From a checkpoint of a small transformer trained on Wikipedia: RMSNorm before each block, 8855 steps.
Each number is 128 + 32 x the weight over its row's rms, rounded and kept within 0 to 255. Layers, rows and columns count from 0. Numbers have three digits each. The size before them is the row's rms in percent of the matrix's.

# layer 2 MLP up, 768x160, rms 0.102, rows 493-536, columns 0-159
102:133110169127091101118147071094144080120109121152145101096162145141108114139120128106188192111072131099089148141123165127090139110159122114111157233164128103085131070137099125129104081092136144100099132114149075132082101151132131091129111037137115132081142122133176155149061140076102127105155157102141138107200136112181138073115138140158130129166094165169046126050101085132164155131141182097112104141145151101097132119109165155141130119087150095148062106128119157160050131076089131
099:138124158096097104151189149114093117154119077125092181153153123110124148083150125085112199144141136155130068184043095137106075127107114118133128127116096040176112154126120135132096096108148122121115085161029121109113140109063131167119137135172143096134140117111118109149137118127115182051152108136176168165154086121095079155095114096106096130135124091174136157121154125064134153095190060152111115104085189161119135186086179128061138125149130137137182134160078115107124116142144148
099:068107083147092105107125045140146126129065129117114150158208130182087169133071122111221136087171150157144147194139119057152113142108116118118122134138123112061136137045124100086069093173096107145154179161147158137155123127136142143113071124131134149171132153131141112119109144131150172125124148097143193121183099146086135183176142126065168091162159136152161104090099138136151153140146138124140143099128156123101130123090166152177136156143131079120128136136095103118095178058059120
107:127135069060086151127163110133120129054189160145152154125105052117140150136118173167141181107126135089137149117083102190118121118156110144175168069104121138097137113116087134110096108098111151128075092067140138068169144137177137161081140122161137155143076152116142093144136147057167133122117100125107177145110156120145116136089144127096176161165072144167083166161193148089175105148099082136155077100080164140190135091164100091157138170165110148082144123138110194087125151106112104
080:130074109147097113106114132122141149118185134152137118104148169119108145109061120145138178165072094138142064103117115119111086066150098153116099092122122154137127121133095177097159107113150094177117159028164128153100089171114148092161164050113159186112074172148099116137102103086174180136129125155089097122137096141119140137134153129081068084128119149106150130086121161108159096140171150136112096138123149089172147200155128155091162082123138211178158195127154176109139132057134122
083:177073059161107125113116142113206193146122122153087126090157132174141173093023144084092153116073078162159125098176111177110123140084164157127142151122132116110122122128061106068133137114142069116124109143171131127175121131109206126154130107150117167060134168117138070177134122120091189129068121121168139160137127128130092121193109106131130111108135084135123139164088153138090106109199151125122055112102143127121142109145138118104178118180192117126134154133138100139068095125142136
093:158154144108128136159119134168124197105125150147107175119102146074187121129117148120148108146108161139128120209161141167086145109138213165070113176083177108111093121121136170137116099085151155105173157043091097111172120105119090121090113094134081139149088139124123145127134131120186150116190148130132094111110166205078077058132134085136136136173071169152182137129127094120116090122102181112117103107144119079113090089121145094059148158123078112110143144120119174102121158149085064
105:128154052127152108128156124139077139134090136143115106141147061173105153157072161111127169130048140129171148129070125096154117114114073116099111097128130143127132128091093135161081098142109113121191119098061091116107133119101117156157161081197125182149132135089126136116150212123158180155092149168142101139117112140122122075058100185176134138131126107145163105121096089175079126127071085130143118126088077170210118131162136093205119091125125117107086146124143114202138173154124115
101:137133145141140107146119175129146135147133102134152111070107106167164084128067134163129146073095105120078171112136192099127124057145130143148151104137137144104100096136114160063127080099091205124147157201123135134144047141097126113102126168173047136161100120145128156126096189160066067168101155135139157122127132175040092119136131097088154165222126119105119180134182114129162158151107119144088077144087128139104166151115140121173140109101137115137184108118115177146153100159139132
106:105127133118146124186169128148119136138110151111132161105180159126082099143118157126087087107179115109106138121106089136095171167098117102088148103101190147221072157164077142124109036129135103052133103132119166096124119124103177176165116109108198167071124142165127089163124160126133100101196108165139124086134175114135127105078133164143092136093144129148114047090165114152154160154095103083080089069076118123158134128126094163111139138098109092104215148159120114156125148092134130
101:134149111085137181106119112032141091142128152172146107126160093089128127143142106094136188101168116131141114141141129147136177141145191158057074099117101099132070117105078069152091108125108087135105142143135151103129074162095120176129099149161094129173123187091103171069176141107063139110155160166118157149133089061150078123090157084169094077165120191143103105125121072157101137138124136117140115146137102160116114166142140069127111099067160201152136132156114188133137140176161104
097:157078150138131104123107096110142110109113094117137118155111222181108119140097127153078150072193119119179077061141155114127121145118136161099127169105126164055176141088149152161110153108118119158097166114091150052117129136096080083153150105135080167092106101111122145139174142160096170149131174128115155109129096139079058075110130143093112094113107128187109162100135140140099104129168109077109194146202110142089125068149135092148211120100135072156158122114085088143087126128149129
097:154150123181108112106167103160115101106142134155160086088108131115137098151126140100180119101190149094132125166070108134093117131164041170122109154097113150115150094074131092147137144097099184118150071145093193125118135144097147091098059134145108121142164115095147150110117136166147140157106159123141101132162092135179147141122154099140137064195136088089113181172134083099094130127117191108105154047175154121149114054179106169133063160097140168102111157119200168186137098121126088
102:076136078186109171080153164141114157147103113137095046148158095120198145080136144055171171051141101148177100161158117154075128139146181083070142094148185107120113159071188128047135104133118143112095136116113101098158095142120122122160118099114093150112142117165092109118095136133123130133115141170110167113108128157130102127156145137140107104112116132097147155093152115222152132141164130057146143064158178125174083082101117135112109151104191101127150094134165124135112077101094146
100:117134111153092156166158110044111127126143141119123091127139097151103147068104111152088095116173125102170120163129126109134077113165142155119119096094180129108093141117121103172124128143178127092190197108153088077139183139125169116134129030093150152139136202159132109139124183115200071109182126117083106080094098162153182069115113175121125124172173139112205093107125130080121095147102125133117139136074101134164094104138175169148164115165100141136046086136098150116150132130114139
100:069108137120111131184152120065196106124082100141132166101169106079149116095108181139227180105074135135137170064177119140182136103148145125146139206124036054171120097094121147135087125177090163102127094125093155148125155141128150107180087116112169146104132152153131132128087130151134106128172098156127126099169132104190100130178131183137123144153158164135159102117122059112101113148142143138079099102173078133141117095178152121130095134127145148168099087109139125151145102181101102
092:125124182143162146097066054171097170091110117147160089102143129137108140126117155144173108152189164094166146118129111127101165157151148129107123116136154147040064092140147096119115180178130098083169099097200104144168117170128069111149154148160123194102124107122139112187168122099133112125168121137135120171120200117163091139095142131111141162167164151091156127063172086108129094119128129099096062142116121092107187161137071115112122162124134123212104122163061191117133139122119146
107:118124181161111073073158123128084199109132129136121116167122128110181126141096222166122126138077143141209109121141142111124120128118049121126119136055107116101123103126111091089146111183113163123123148123093152105130097163111109158127109119106057151127140125128067060107179099158181090173121098130069122072182140109142190123114045088135132051143126157077128106108126067085122071158146141112148151106108090131152089083180156109134139134109137161128124165139111139137160115153082133
104:131118156179102137112113196115145103149137130201084117212150118080094088115121183091142145144184170151179141154121107100156133080131119075116101120138122054118103138156125168145103139081169112138137144096130140117133108112066208169134090145128175107171154126108156139110118119157153230148123122155138187105169189143095122121137150135118080104128128133132136114191143059166127080150133083090116155137113163135131144129066106077202124174129110116108150155172178102073105106127121140
102:106143100158144138081163169123099099143133107105131118150108181101089113132138091047152130114149173095132165129124102080096129097118162104146193090164099169137139187151146097150141077126153154100137142164085149124112103169155148166187134152090117133097118125100181109169118141181143079151107152139152085070139152083115115191147147140141077182133093135193155120068171159145060108111102138112149183134201151130125057135064169181112093138112103149122133139185137098189096143091146097
106:071099110144093069143113079070136126153113115164099131138144177110062151135106162110158192106135144164085116133130082125097124108136129123090122143055110119108096125082107083160136108080139075083210125121175145139113161077133227129165121137112062128123163148125116164123143077142111168125112052153135116143125151136107102086142081124103179114192115133102138097144127150148112101149117149165127218079127113129133132097108149091186163144163107128155105150102090181102133159148189182
099:174075168133138136076149127157117154136159156156113125148134101110125132157130053079105147136162149116125054077144105112067046131135084156111094156158126178171123107121129089132135111147177115079168113193118141113120155144128132092088094112124132113166042195125095068121134136145128085111162161111082130154100136137138170123164113111116119107115207157124120108119109151117134131159093144143145101078148119134078154145123129094088061098122154137121188176121159117105165079050077039
088:148144110128148150144179142163098120104093087123190087156148135119143126172152151175125060141150179133117190121112140136140108101060087150103129098125118136111155146184076111142106172150106137154164084145115186147130095096150124117080128131146162169162141121106162156095099094129130089129155139051152195111117128164124154171121108088070155137103045124174145140112109137146110055103118112129127147085110143140170049133104138173175148089131191182084226159126169134142104166105151101
095:145112139093123099159119080156130100183100156120140196144142082108079150116122182132114093091164092140134127207110084158140102116122146160130150136178151121104132170074125185158127184143090136233195143126114141127127111150150099155128152139219129125110130126079164155133123132096149110171091099103162135133172111148115060144114155177073156090145171137133143138182141091094134097174152180171080107167092123131097107136119133143108173095102209090130149185146106125153166096115157164
089:154125134021131172115117108130134156034106128102142127137061118124223146157120118097112166154131105107141180132145114113147103111110102111141073104129105168173146137128134172143142145101080158164108140088088061133111141112143085150108169145170159099099072188077126083115088072142122090136144136161104113094184112109124110147110142125096102160132191152119194127154131127054147097159137124149124128117135155077210126163060103113144104134052119098106103100145103113079110135114140133
098:107124172117155133158148066169152138161118081149071119107162066198159112065122109146147157167131123124218155146136149159088103117077111123113140107085134131150115133177103136130172188167076155137112176162091181112103046148082129166133182097138124093120179135152108160131170128103144078149167156151113126113099136130164071141132169134138076119144116173157134117148180093123151138169073107124097097181065114105170080180124123106093084117134110131164109097109163119094180130120078098
101:168138057058121156147161056158106116182139132160113120097111144134187133103144201108103110112120113128108115100123104140108126130155128167134132083088196125129097085113131110131129128098140142128152122111085117104061103090170128178114130115172103135152054138103146152111106136128162173134126192136172136169127115144150161134087154171120126054131073164097156079108211033069109106142093177133130105109149178094169158125093133132127102108185134150112093157150134123100168192111091170
092:183153217138186123117107121138137156126160098182153143139156147103160147127131132068127072114131067106102130091122085086100172065135192162137134084119190097082121115114178148104157095224126134099159073140054085156152132185115092109071200094095173181099151107143168154142154144100143107089166117103142102108135168129111103123130126150071122198129163144083170177144141143130135088109099128127133149140111111118133138159111127143173155125146117102154091079128125177122102171102113131
101:127109110136080146131180153132123170118095141144089152140224090130108120129093168104177170119096106124134101093139150133106173145130037116067140158137142171110150206135085182064168128131149096093114167153108140108137133185159110162156107091149088131191135108079099134103105155132160122112089188166117145134122108178150155131109129098153051114141121070108143077100164089129147098103135118153104126102097101169133133153147113101110080179128106059121087105068100116166085154164087075
094:105106113156084127129094182154162112113123077130109119127163102111128121109154118160177112153149130163150077133093066063152146120155129088153119093138156169240127107153179118105135150103090091070119158107098144153086141090149172157063134109168057124065094169075099069169126096092096118077152096179156157119148139121128138176137107127184098079125129152160119124139131133126170093108140109044151160056142149130130057145101122111132114102126139117111181176112142134145120138160166164
096:163118162167121130154121130132137106148120150146123075156238111117057120162123153125148143115109074100149121117158179184094167136214095148129136180176093115128178153160151135095160083099075117178107102153093187122105106172140038166110105137206118139124086171101125173140146125147123144168065113143122132180101126144094128130142111158108125121101134170143125125112150082170172136185145160068109127136133143080104171121107143100071106091112179134112150144145133156133144152195150170
100:129204126119179134141123126075080080140172104128149168162124108109065157132143127178203183114121143104167166095068125126143097068110091113129116084131154089067182161112129123158095129115129123126117062162110143136176118145139081102144138074225110158152151127126147147147113130219145199066117083086146109130145088111131164124121102136139099129191186163144123138106137141097114128142160143085137135135089120172119116190140130110105130115081151130114101186121177096133115075126178105
090:122063128171148124137131138108181157089128082136131087110128157047151156146143108102083181096141104122120127071100140090141075109107164118190116097104137147142082143108123103053070143125110188117220071140118202147082120130112124137143132137125141135137156176091170129103154051065112189109161189128122139123126157110093102173140131171137016140110156105177132138147110142110162113105143117106152159118115097088093146172128160094131114136079140131098162121074090123141150133156135140
097:113179091088124196120135136125114114113159130216142069118151062194120155131099156166166102139112123135133147123075102113144112084113124181129102055163127161081168131134127154145034160101082112140147056090041157129108142121127100131177114088120104129135074150153147124085117163141144106124115116147085079118103099198171166100104113186095105146172129128118069127124132093199161101144131112141130131166139123108128136138126198128198125161099112120093169104167101140139098146124129160
101:088128170119084069148110163130111134067136124129139130155121110127155096048069159103102105106115116143086108154193122133085068150143123124134139132105117164185064117116182129101166087095138163086151131109120144115183118185119146122129155096122147127109124176084128082098166197123118115095122106077164167048167153110152134113122119114154115121126146140231096127114097158176182127147120081128121176129116159139090068148060124190108134122067109060117118172085161150129146120117155137
106:129109103069096083190137070079134120136118115193117166159110133132123136160108081091139142094115160135106100133103094141119106093214134140122135130090095162110141174162143086124103137139136128083055158171058159117109157103131084127155121112173145098115146109124188137096164124072118127097069115109210150152102109170108095137170113101118059174221117130134163124121122092117133116198111133140110130132079089103113157132121193116179105166141098174068126077148141159108147162134079130
102:110135148170120184115145117096111139148106114132098128149160142128122137135122103161171128170085128099155160119076107042126132059208142181032125134149107124142126137188119121136118108092149098149144142167144144113185126126104091143146089126105142158143187147171073176070078149145165145092085155166144116144130171148128136175124222146100059091129145181075117085137153111124147151174099132154162152148109164126126087103127190156151129150162153194154130104156168118079107142087173127
107:210136106129160049110133139167152093123160091112068115096114127118135078141129125157139140107172132122159083165066140153056097090156064189171190137132095114122136136145170127108123112127126104119128122144173149142150161126119107075144123134168041110142101184122106074150138133154119092112090006092154148127125182141078097168132125142192135153143121109154145094111094177065117138123145150108105158104140080144103177086132090190129096144123108117101120132081156129146120136136128074
085:183107199137133122093130189101123160112098151115096117074104077104126121142101097118124079080113117106136059115156081127086129148159140123131113160071120079153158147042065130127095102079175154159110147156099130106138120128107147155130155075151170104138076189098104186110162166139077137125158128159083127145115116105092147084093099174077108123130182119101132182079098177107131115122194103090092148118134129084169113135143149170154169129126110173128188122185142136116058168129120087
096:087136101177125143123136153142154104114112167120196117177113134106107122183129124136154161134123113122164103094121150120095131102111146131177177125059158147068093206028041148089172145128112094186152108134214148096182152138141132156130129086123118193120100141106113142131161094044162088121097145171158135115153130101123077147139133115162144163174131125127150144138126121148116064145096148157105142132111114145111165166147146095087139198134103075100069169143122116154160073174157134
108:172074110048139088101123079118084094111158145141143109100164185095104181095109135116186112134112063138080108079078093116096133130164140150178109137160096126089182105071152115132077125117145121105097125135126129112137197080093124165032124147162160143105120166136102093117070147133129136099138134175108123185103150167137074100163095123141164093120201210139127110149106113127113085108138120149100074092149147095083086111185125140144148145114094110130158164078090140097133133168115114
092:127132088099112111167174145150085133123128131168100136089125139124133134109131129085195104123170069125112137095094152081154075125122133121161146145137094132101195075110152168085096118108168138165104164145177086133198138117106165082183169071158157182117110066136109184179087162142158166056191147187113154088084132096113082188151099092130079154124128162151112097107117118120145077134101144108100103135143089076109102096122088144153128141144112156119108141169111131128164191182157072
107:130146164067096121156093149159127146100159112126109172158141130164113135114123076116117169110091101114112102161096157132122085116175150098106117144128075113144113097150100116076039148119137120077135113109202085132164123062137165154058126190131115145116091069103178108111100127091103130128107121108111138135144120174113134118202123112145167071236146112161127193180103151125109097161168110122077144093107159100096195104069124092103104092081152105138094158113072128161139089149124138
104:192136153132088082132113180103116124148135194118109077114134127137104130075128168177122136162162069147097083157150168113127156130109193144133016103046142117104117093152149119172095097131151156113116110123121121151157104138121114165185204123148139100121127151109081204083100083166130160150109099185120089124112115142094126075120139121102127149135162148173110150106152169146122074177145141122084137087134140121028126104138148069117124162193071127153117122153146110134144163160137101
# layer 2 MLP down (transposed), 768x160, rms 0.0843, rows 493-536, columns 0-159
105:130158143146141148089126116111106126102186112134110098099146111126109105120122097124145164117153087127113086115094185107129056133098116091167104121115099100162132154087061190136122131140103086121163153212224159115104108112111182116179135106124110140104099121114134157143114125064223145186132099105161150072124138091136165178124121113099085117117113064194075122069107076132158163074162136128044121192141135109129105131122166135188154134094118146142187113126160124101132139161128140
103:125104151124119139140103132142134129119138156138116153091144102119140167103147125132144166160143116135164148112154134095083143185145110120137073127121111158081158159181179125161145161176106140132066114184130147101101072085112071084113213080076108139132152117121138148197098154145078103074128137105194134106070086149195071119102141091178130128150141073077108076147167142140203106124101191178196091163129153168107127082112113082114124152223119122139132148122124142116132151137114164
097:173145110147163122127208115123151104115093181147074141122192125118152105131153160121117162174153147128130164121116166125120108199149115108087097138119078165169168093072112149097083072130229172200114146097114124106107134133132135143149090120151125094159082192105141113182146068097144124117142121129112121099126135128186132129081123119134120077211108114140147098107128120077141117098178119110136104120194055138074132161081117125159142184070142133159162174165143178128095087120110117
105:121088073097137136131122146186140078116139146112119200147178122120161126139107151026152212108125124141130110202090095133090108114128193144156097093168114156119111110184126120113114103122132122184090106147150177101157135171153186166100137124116114102146061162146121104144156104082181061110132145124127118108165175165158120131097184139154088154138131147127119181091168101105108130126156111107138115117087177111101137079077120080140117129125090115061115162038119133158188142130114087
094:153104215117205148113188149104108165127133090131177091142144113163122111143123110156149117136165187096104175139112117110139156125105131098104120114135223192117112132183110168105120133154140093162089119119087164180150105114146070123161153146135172069166146126114142159135150168184146131121137155164116149107111162138158147129143164097189127168142103147119156079098173119138193149110143116165237171135069106031127126103139126171144144184156154088119141114132173148114139163145121124
091:182119185103166142116135195133117145095146085161089099128164101138112113135127119166148115160161204119131140120089135105072134123128103083118112135113125167123056115128151165119152167163130120177113121133179166117123169132156070104123060150144149136199138123119113148160147138169114094050129123183113117111131172175202163152193116124135110086135149134213170088137179127203161147108140120164201134149072117063111082104142129143139108134123103094093109127081167142141164163120167102
097:164121106134152143115144155160172097152114122139198151106065168138138079102162127152209150150115171168096160167127124132146100130129141094098074183110173118152163134146111108115124177066139151029109114127077089177191144155122147117112153077172144151065166118124134147159077114138058149071087184116150092156113176122135110085137161063119129132201103087152130143161142137176143137134137136079102134109117178086140121132134146101144065126102120106115122150125084109107104105144119056
103:120169150139132135110125155167155100131116112106104169160124149105160170179060099131142108143193147158140094133113085132117079124145108109092108146079078106103134104160131145177112147140135083109131029176100108104151185100130114126164102133129161091137112149131092183178160126122119085136118147097130145147112137152165110163150078163084142205087114069142096152117200169122146191098131118133188192123101143120112116129128100081163124174195090130201099107107134057151138117159053118
104:130147130143115101151035103110134167123191096142129080133131186151110134088107142103132098109111127109197091162127115073126143144140141109105222136146145112116163176159096110164139117138127115126120130115185176173132087178139172096067147180148129100053111195185152141043094145187085134122129126121131139124084163060090167143108095116099112168139124115158134164080143091069174141134136165113112088098090143126107123153133180126128057116126084114110120069118155137136165131134165115
096:112110111125215132126099139085127118102101116147139102146056113088134093155058149141146119146105097160050091144111078125131194122167106167145118121081086107145180118145119110094119093108129176087114195181188103166163097146148103127144110146088104132136155142170136139142073144120123210114153157151139128151140142135168134068108109144081133118124105057097173142154125116108133139163133059090159119161108087058107142188134123146149140187201152131092127158152151075111133061124117107
100:126119077110107062099149144085101104128147139046132101185069156075082156076177091126166129114145113128092115147133165086083134122129133121153152039088136122077186147133110122130103164112090094116143140116125164111142113206135173115140171081102138108110109160093180113112089147068155064088175120119139134139159088134111079121150138165131168154105108172112171079146097127125179153165150135119155106177153120140103126108131115138093112068119115136142124135089160103133202106035090102
097:126124175148184213189163121143165113120113174118119180123078131154156144074131115093188112120131142171152118126152094099183143137117180152189124038159130096138127117163112101098135124180118119110142208089138146111158152102115111178132118175079144136072061121138173116140178079105144126192196116094163083150119143143101145120118129118130068164127133179085132152168129118116069145083166093113167083125130155138129142173097166128114141121145128126107069118145099118166135085073134089
099:166082126119151128087052177093143174139141116077042123095133130173191071135136078143083162144108096150095160106092145141132120120097157064104131191169103142135156115137059069189116112131122134143120125131173129159089134144077064194128154103166121137175121067104160089114228108079150176163148151128144150163129075100121182123149120111163123122119105103200098122137162152118148145113133138123144119115141158069155159126093102165090120150125124100143125134128142101130144089151171164
102:134098130119159146127146167150124123190054117127188109104183170121127157132131154124109121182176124127098105152078135110006140146137123145126158156098158216149120117138118171116162143107083114098143140132176178148135139102157111076106112073140142129122144128166138151146098112088138148104100131077109125167126108146144114132156121127153157104177126151156120092157151153170047126169166106206175159136093113132114113147188149152091127107133139153131042069164057174111093119091069119
098:130065155155169128136125122117128133145134105166069084122142064172120128130089109147137105097053140119094171112149118130070165124166143130127157087141149113105118079133155116107135169116166144076140172141113139096187129158124104114144229154081095146166171133162146174089132113105172127137136098153172210161151149097077124141146131143121134117088127112162124085083170169065160155155175135158185127140041119067119217107128168099130091122135107179085138137160144167092152138130113129
098:127176167090109141111135119115124121129130144109120133139104135074128131085155154172093082057101165109123126055110147137122107114135072147134172138140134128117049084147097172148082111133130138141201156075125108114063100146154166139097149123091070133120026118098081174096121170140125127120152144178117103131121151121088132134102178070155115100110105067139226124126117148116086172085124127127116188184128144152154109106129103134156097149088042108155140156127150164158094117169153073
093:118139074099113127133149131132106108058124138115154143127170143160136163177131141141163104155138138174165086123112142111139123133130150118166142158126166090128128183150158127083126101119093139068141138129191142181073088077178098097095166063127089122180172156072104112029155081119087144141061195070133148146172116184126139060127132115103114125098220134110206127147097108116146104127116131135140156159083139132081177120119110131143126111132128133142107159165080076144071131145154164
104:119156111115113153132168141115130123149157096134100110112149130106091134109096123138135195093194156152110173153108145134130078128135195070139142163112133066147125206124124073143067102062115177108108140129121127127157166122113163142114109094146171066128099110095067095121079098094121098061095140096192078095153148144105116173086151139066147110131078130105051128154155088166106127109170083136097106110103140072095108150087133068144091138149140150152171140171076109048116117156103129
103:114103124117156156145131121057092142086117104059114112071174130112218145088148134138087115089106120077100135087135142087150102096189146105114080151125125116146108164127147121144168112133150143106129096116134156112169096089126144146140124109109147104169087138148095129073143122082138169072179134168143155146093121152174124140113114160055133111143137167164205162085170149128125116067105191130148063103082140198099072170042110086154067143108099153103112142110135136172157109134160107
102:119116114171107078132157105064125132120103199147151147127157107193101182136114129136065125188175096147077082172115091113129186166181107125154160153090155109168118175148061102156098123106126132079106104115144168132167109200089169107156144108130145153119141163107169115134101179083137130168148111188167097092126157100126125063068078128115210126151165110160115114088162116167087111131168155144128166129050150078123182145144119121165113123111104143137127117077094141139150118137086137
103:171099074108184174083135159107152089121185108129074158092125089099128141110109151069086112074150128132160142110092121085152142146143102098085193126143149119130118134191095155141084137112102183143098123157126108095089152132083064145127096114138168146191062130116145094143138098118139124131139151054100118154115151120139172141095075117142098173150130070154116188050077111144088102120115104162111076080117171102119154140172122197136099121120229135101144135127110130145106133077088122
099:136106093172089137160074112120117149143129109107103125190074167154131106145115191098073141090152107082124128094059165183069177103227163083136132106140119081102086119150187145206149188117124131124051150127144081107147129132107132133176139168056116174160167110136098094126162202112147164134115131121147119084100133122119146131163136122105130137137101109111072156135115165141101114100163084072093149154122138108108155133166102164147063130193138143149155149160135109104144122126141178
094:073113127125133078180103102140114137126198155026076117138119120161100108070108155159123081162159137110101107134125112130107131141128140130179131119086106149105084147104096133191162116085117126056055160096103102113177126156157105103179133146146082146094126130174138174175114154191144138119136108137107167096114200098172174181159135116181130104150120109195065168110134209178134110144133115128149161161080074144124152095157133152123151107101102140139124131170162162161081117128156144
097:121137061110098177160113121119139117169030133122132178105148166154115162140161169136079113150153145142169173127144123199063163133109128149110070132140158138129139159111147128121122127133140114115193159120159169131116203135134128101067117163140104182099067118114142151114127169111112149119060130121081071100145102172062120123128168098134177086158180077148130172106153162121124053153157156130179108131192179146170107177095103126164140119127153139106173165163166101117138131099104183
091:145143150143136186150138166153157128089076138142148204066057133115103162119178131172080116118145148126090105057132079118130116157066137093071121136159141175132069156127120093159151133109131175169128107144176106153143154100085133186153104090186138139158057139125136112144141152141145112143083129077137109115109147123127186143115134094130134139132120088152108108080119065185111171132102111102148141101179190120069158156116166117075144141138195101194123073130082122161145094145083167
101:128109123124120123135138126091146148073101042141105106152094103104095144094096122105084105082089103106190115137101099077161132172102127120076138201101105111126099117157175079140154114129125150178138124147114085164135131107151098146134100159183070128133167124144083128101143203128160172152115146150071087194017123164119149197174145098119145133132073095073134092143113115140085120155157112101100130206143177157112132134167155132158126133136116092121085172114122194080142119145113153
103:107105138113139082108120121109133124196122105121170142106089161124161150129163153115138103162099091085105123102159125138131127122135083164168144158105119115105120084194173119083094173115106062102193114094119148084157183165077144086127118141116138146113117125096121141151190065116131142096184114081138132077145102138137075128208132108093045145130145145226126095118121119066120106146168106102197109140116107131161165157135153150053104169200126162180135165114100103132156125120182138
095:127132064120145142118113161098098112166124092107127114113096119141148104185158107102147150086066152136099138107158140120096134128121106123050134083159091141143106109125098097127152187077109096109076180171092160118151163052161160142102103116147126133152161147138076126129164173046129144137168170047194143185147121102137144090145153109151137159100095113139131140133132126108158184195099084203159192121060082143067088132140117193113118153148144114138181104101111158125123093149107138
112:138149166119183151105089147102099112093127144128130152161154111059152116131118135128195117169108039184181125116162138129139125092105111091017138150159133161122103126143086156151122148153119119130115130231125128057087132102151110144184156137112161108172160153123084143149127176143113200129094138143089167174117142119111136147167159121144150066094143068104137084148125105160128100134097122120104106157083128100116129184094224076100135134135106118155084149160075152106107148123131162
097:090186151130102134126099150068104094191137138108125115145101115174118111135145104102120138119106133083148091103150175130147129117118089122106144119111124155120124068079104140172155109074145115097165183089126126132154145124144162103113132116088126106143153110171142174099147130109047192093129126091162125146162094126144060122037107148081111116134088174090183131100072152197128138156179130110137174199124181148078133110136180217128109160172124168131110090116136157090081062143126087
096:146084113122122135102149137102115138161153140121119148172119176119050118163085167151106198098177120168089096131178149122099149111072128134110103109177167137115114141137151081111120177132203111121183152105171090147137179151126125177110160102164155137115086148098139145131137118055101175096123148183118160102099169114078103122061175139132165159099134189163146158156089179100117086145130135152077116127143157126127066115090105103065086150072111105161136127149126112102129218143079079
100:117065142115104127052128177115156154143115101123124087112087158125143129158154143126152142119162092106153180155179124151103100162131129060176081112132124167092177163154132070113129136123090142148111102125139094116107077141118157124147119186083159145056085127162137097146086182131096113117123132190133103153107110207139147114157203117223148153162098179171083145100155102128131119177117139115103093055080165118123173132099118072130142146157079111123121153097064103179166130107157136
092:125158133122119142105149154073114098177139152171101148187153137110149109190144138127132157164215170128152102118107114136138122178143156151148115171189096144151116128119203154193143127169160083171138108084185110117133137175065121140134083108152142185198107135139099114165133146104068145114108133079116145167128112109186064100134047108154172125136130169114080127176100095152131129145130110147134139146121145135044109151134108154121101137120097167039177099162167182099106101109120111
096:145138105124141142150097150120099218155128154144093150192158136140141195201159125120150133161163169199090115156123142174163099165129119059139138209157072124135098147161107129192058089112140124129147062061124073163092117098145150116139139115141179152092144137143117111111120131106119079108100126157156119121117118168168118150122149096159138113082110080095104127092179100153149162102155132139158134136083089078088124122128124096126143149053079142178116112125094077175155159182132175
099:110107132154110076170069072151115136107120111104133157199075144150123087113117148152101133100060137123181137126127132109116106120146093140168077074114107177111147116172094140135123112167135155085125073156156118140089160148112118158104162169096097079089165181119107133167061082120093102066128095120146099091168090132178162145106126121118179180115135148117160115147146077124153136083134162150039050145113133086182118170106118153131130094118153193177189111074096088130145111150124154
105:082110134140130113195112135098091149188139100111110133091154189126167111122134171138195150130128112140176081144080105121150149078121154055090089130122157062046092145187163164138080158125108131092097149153150153155065123135091153124085122192107073127143160139152144146130100092143160177052157144100150097130102137097114124062110125112100149100115115193151143137132100123138151130096129164113047112144053136116160086092110141103113178140092126103142139125102151146096178123058152131
104:136140126122139106134187157143164119120171083143057126182140150115126107123231150123117131105122132181189124101160095122161108103150124148137088129125144126134134100100202138121118185157128103143176100121132189100061126097151135101200111088169105118088112100107122144160120138092059131103123156096115181152099136119159060156132147120139161054124098155091146185110123142107138091135093125077125099153038133101169205104122069107109141130068169135133090133089081112103105129134113177
103:115117180148140186125140126080102141050078080155131125179156205132136146167141077082128159122170106123148150111152090139132149155098142140096151059137170124117167108115078095127086077081124166121138113074116077094105104163170100095101130070141124141155119113146144092138132125107087190187117126144113088157094149195139182101148127102194128147132199117159095159123104113106153163163139113139141058140112130136124161144081095110173140126082157171194101193143190111107146156115118122
092:146142129116083145135148155156132165149140113155089123150133108070074119153135154113162113152140127147151141155112151100099204118125158100228100092133175157161121190125131178162176109092107170119139163077088104205118226153082165063124151146243154133085157111117115145128086129098092121132153137098111152147170173126133108098142083132136137135202147137104085145149138159131157126134136085161156142129084128129124130180156120136081118122085161124164075093172093133118086152162118100
098:132111083103161194090094124150142046116136090133113120103130133111123104063145162046139125115152124103142140115150144138125114099126157178109115171152133124145161067163162159151126123143112088144112162122108156063101150132092136129174128101071124098094172155167039121149135095146130157090088173145184165224152061084140135150160136145140148124202100127121132162170160080158152130103099194112185151106161172122149130122083096139145098164140178186149073113149124089127142137145154129
107:070180120146106127072130134142131130110121137127117143178135130121115115118128134130127137150116086092133144101140151177128180154116093088209131170101049127142109142211206132121144092145118142067086180122110123078126129133144159155121121100130116123137176130102150093102117109164107082155055149100129067179146147032137103136085134088154163110159131104130122070081134098160173133121148124137079090178112154085148152126138176104097174159145010113157167110131156107124114127088114092
092:111161177166109112126080110142126117154142067098178121106081131133123152149125085090144135076159143134095177125121158149199150152118153118118140099108147101094134165170109110111098150173072088134102103132116125209170122142135119132127129153075121199133156061135126161129119148088112155167101108117129148126152121124132178144126064195143062199207061137079129112115129147117150122136114094113136144122123125055171086233104111173138161131157147134126069099140122084103113149146098069
106:113117109148146122156115114172113151121145135104131117096159155116098142021138129156162152128134150169190156128155127087106163155121125133180111100106127077111118111166110141175130191141114089118098118190118154112117141138144111157107162085090133104085092133130154142155126146083112135186126095117083110087174112130144157143108061158092165202093080102169066119137061190148168033124118105117114149094100141120121123129160142078108073126096090093038124130130178096081095085173135142
104:111128118135105116143064114167137126156156134169126164153150079109126156161130116176162122126179135122177142116122170133159181167172165111112063130117129049126131099105122128076107145109099166095155123094104134173218116148128086104130006136141145157127120114136145090127160086128157141175132164123112142120134157129096080084138051113154123108129091143117160168107123148167166138119152123109219132158068168069138159103124078127109103155116085157183068112081136123129113087143059120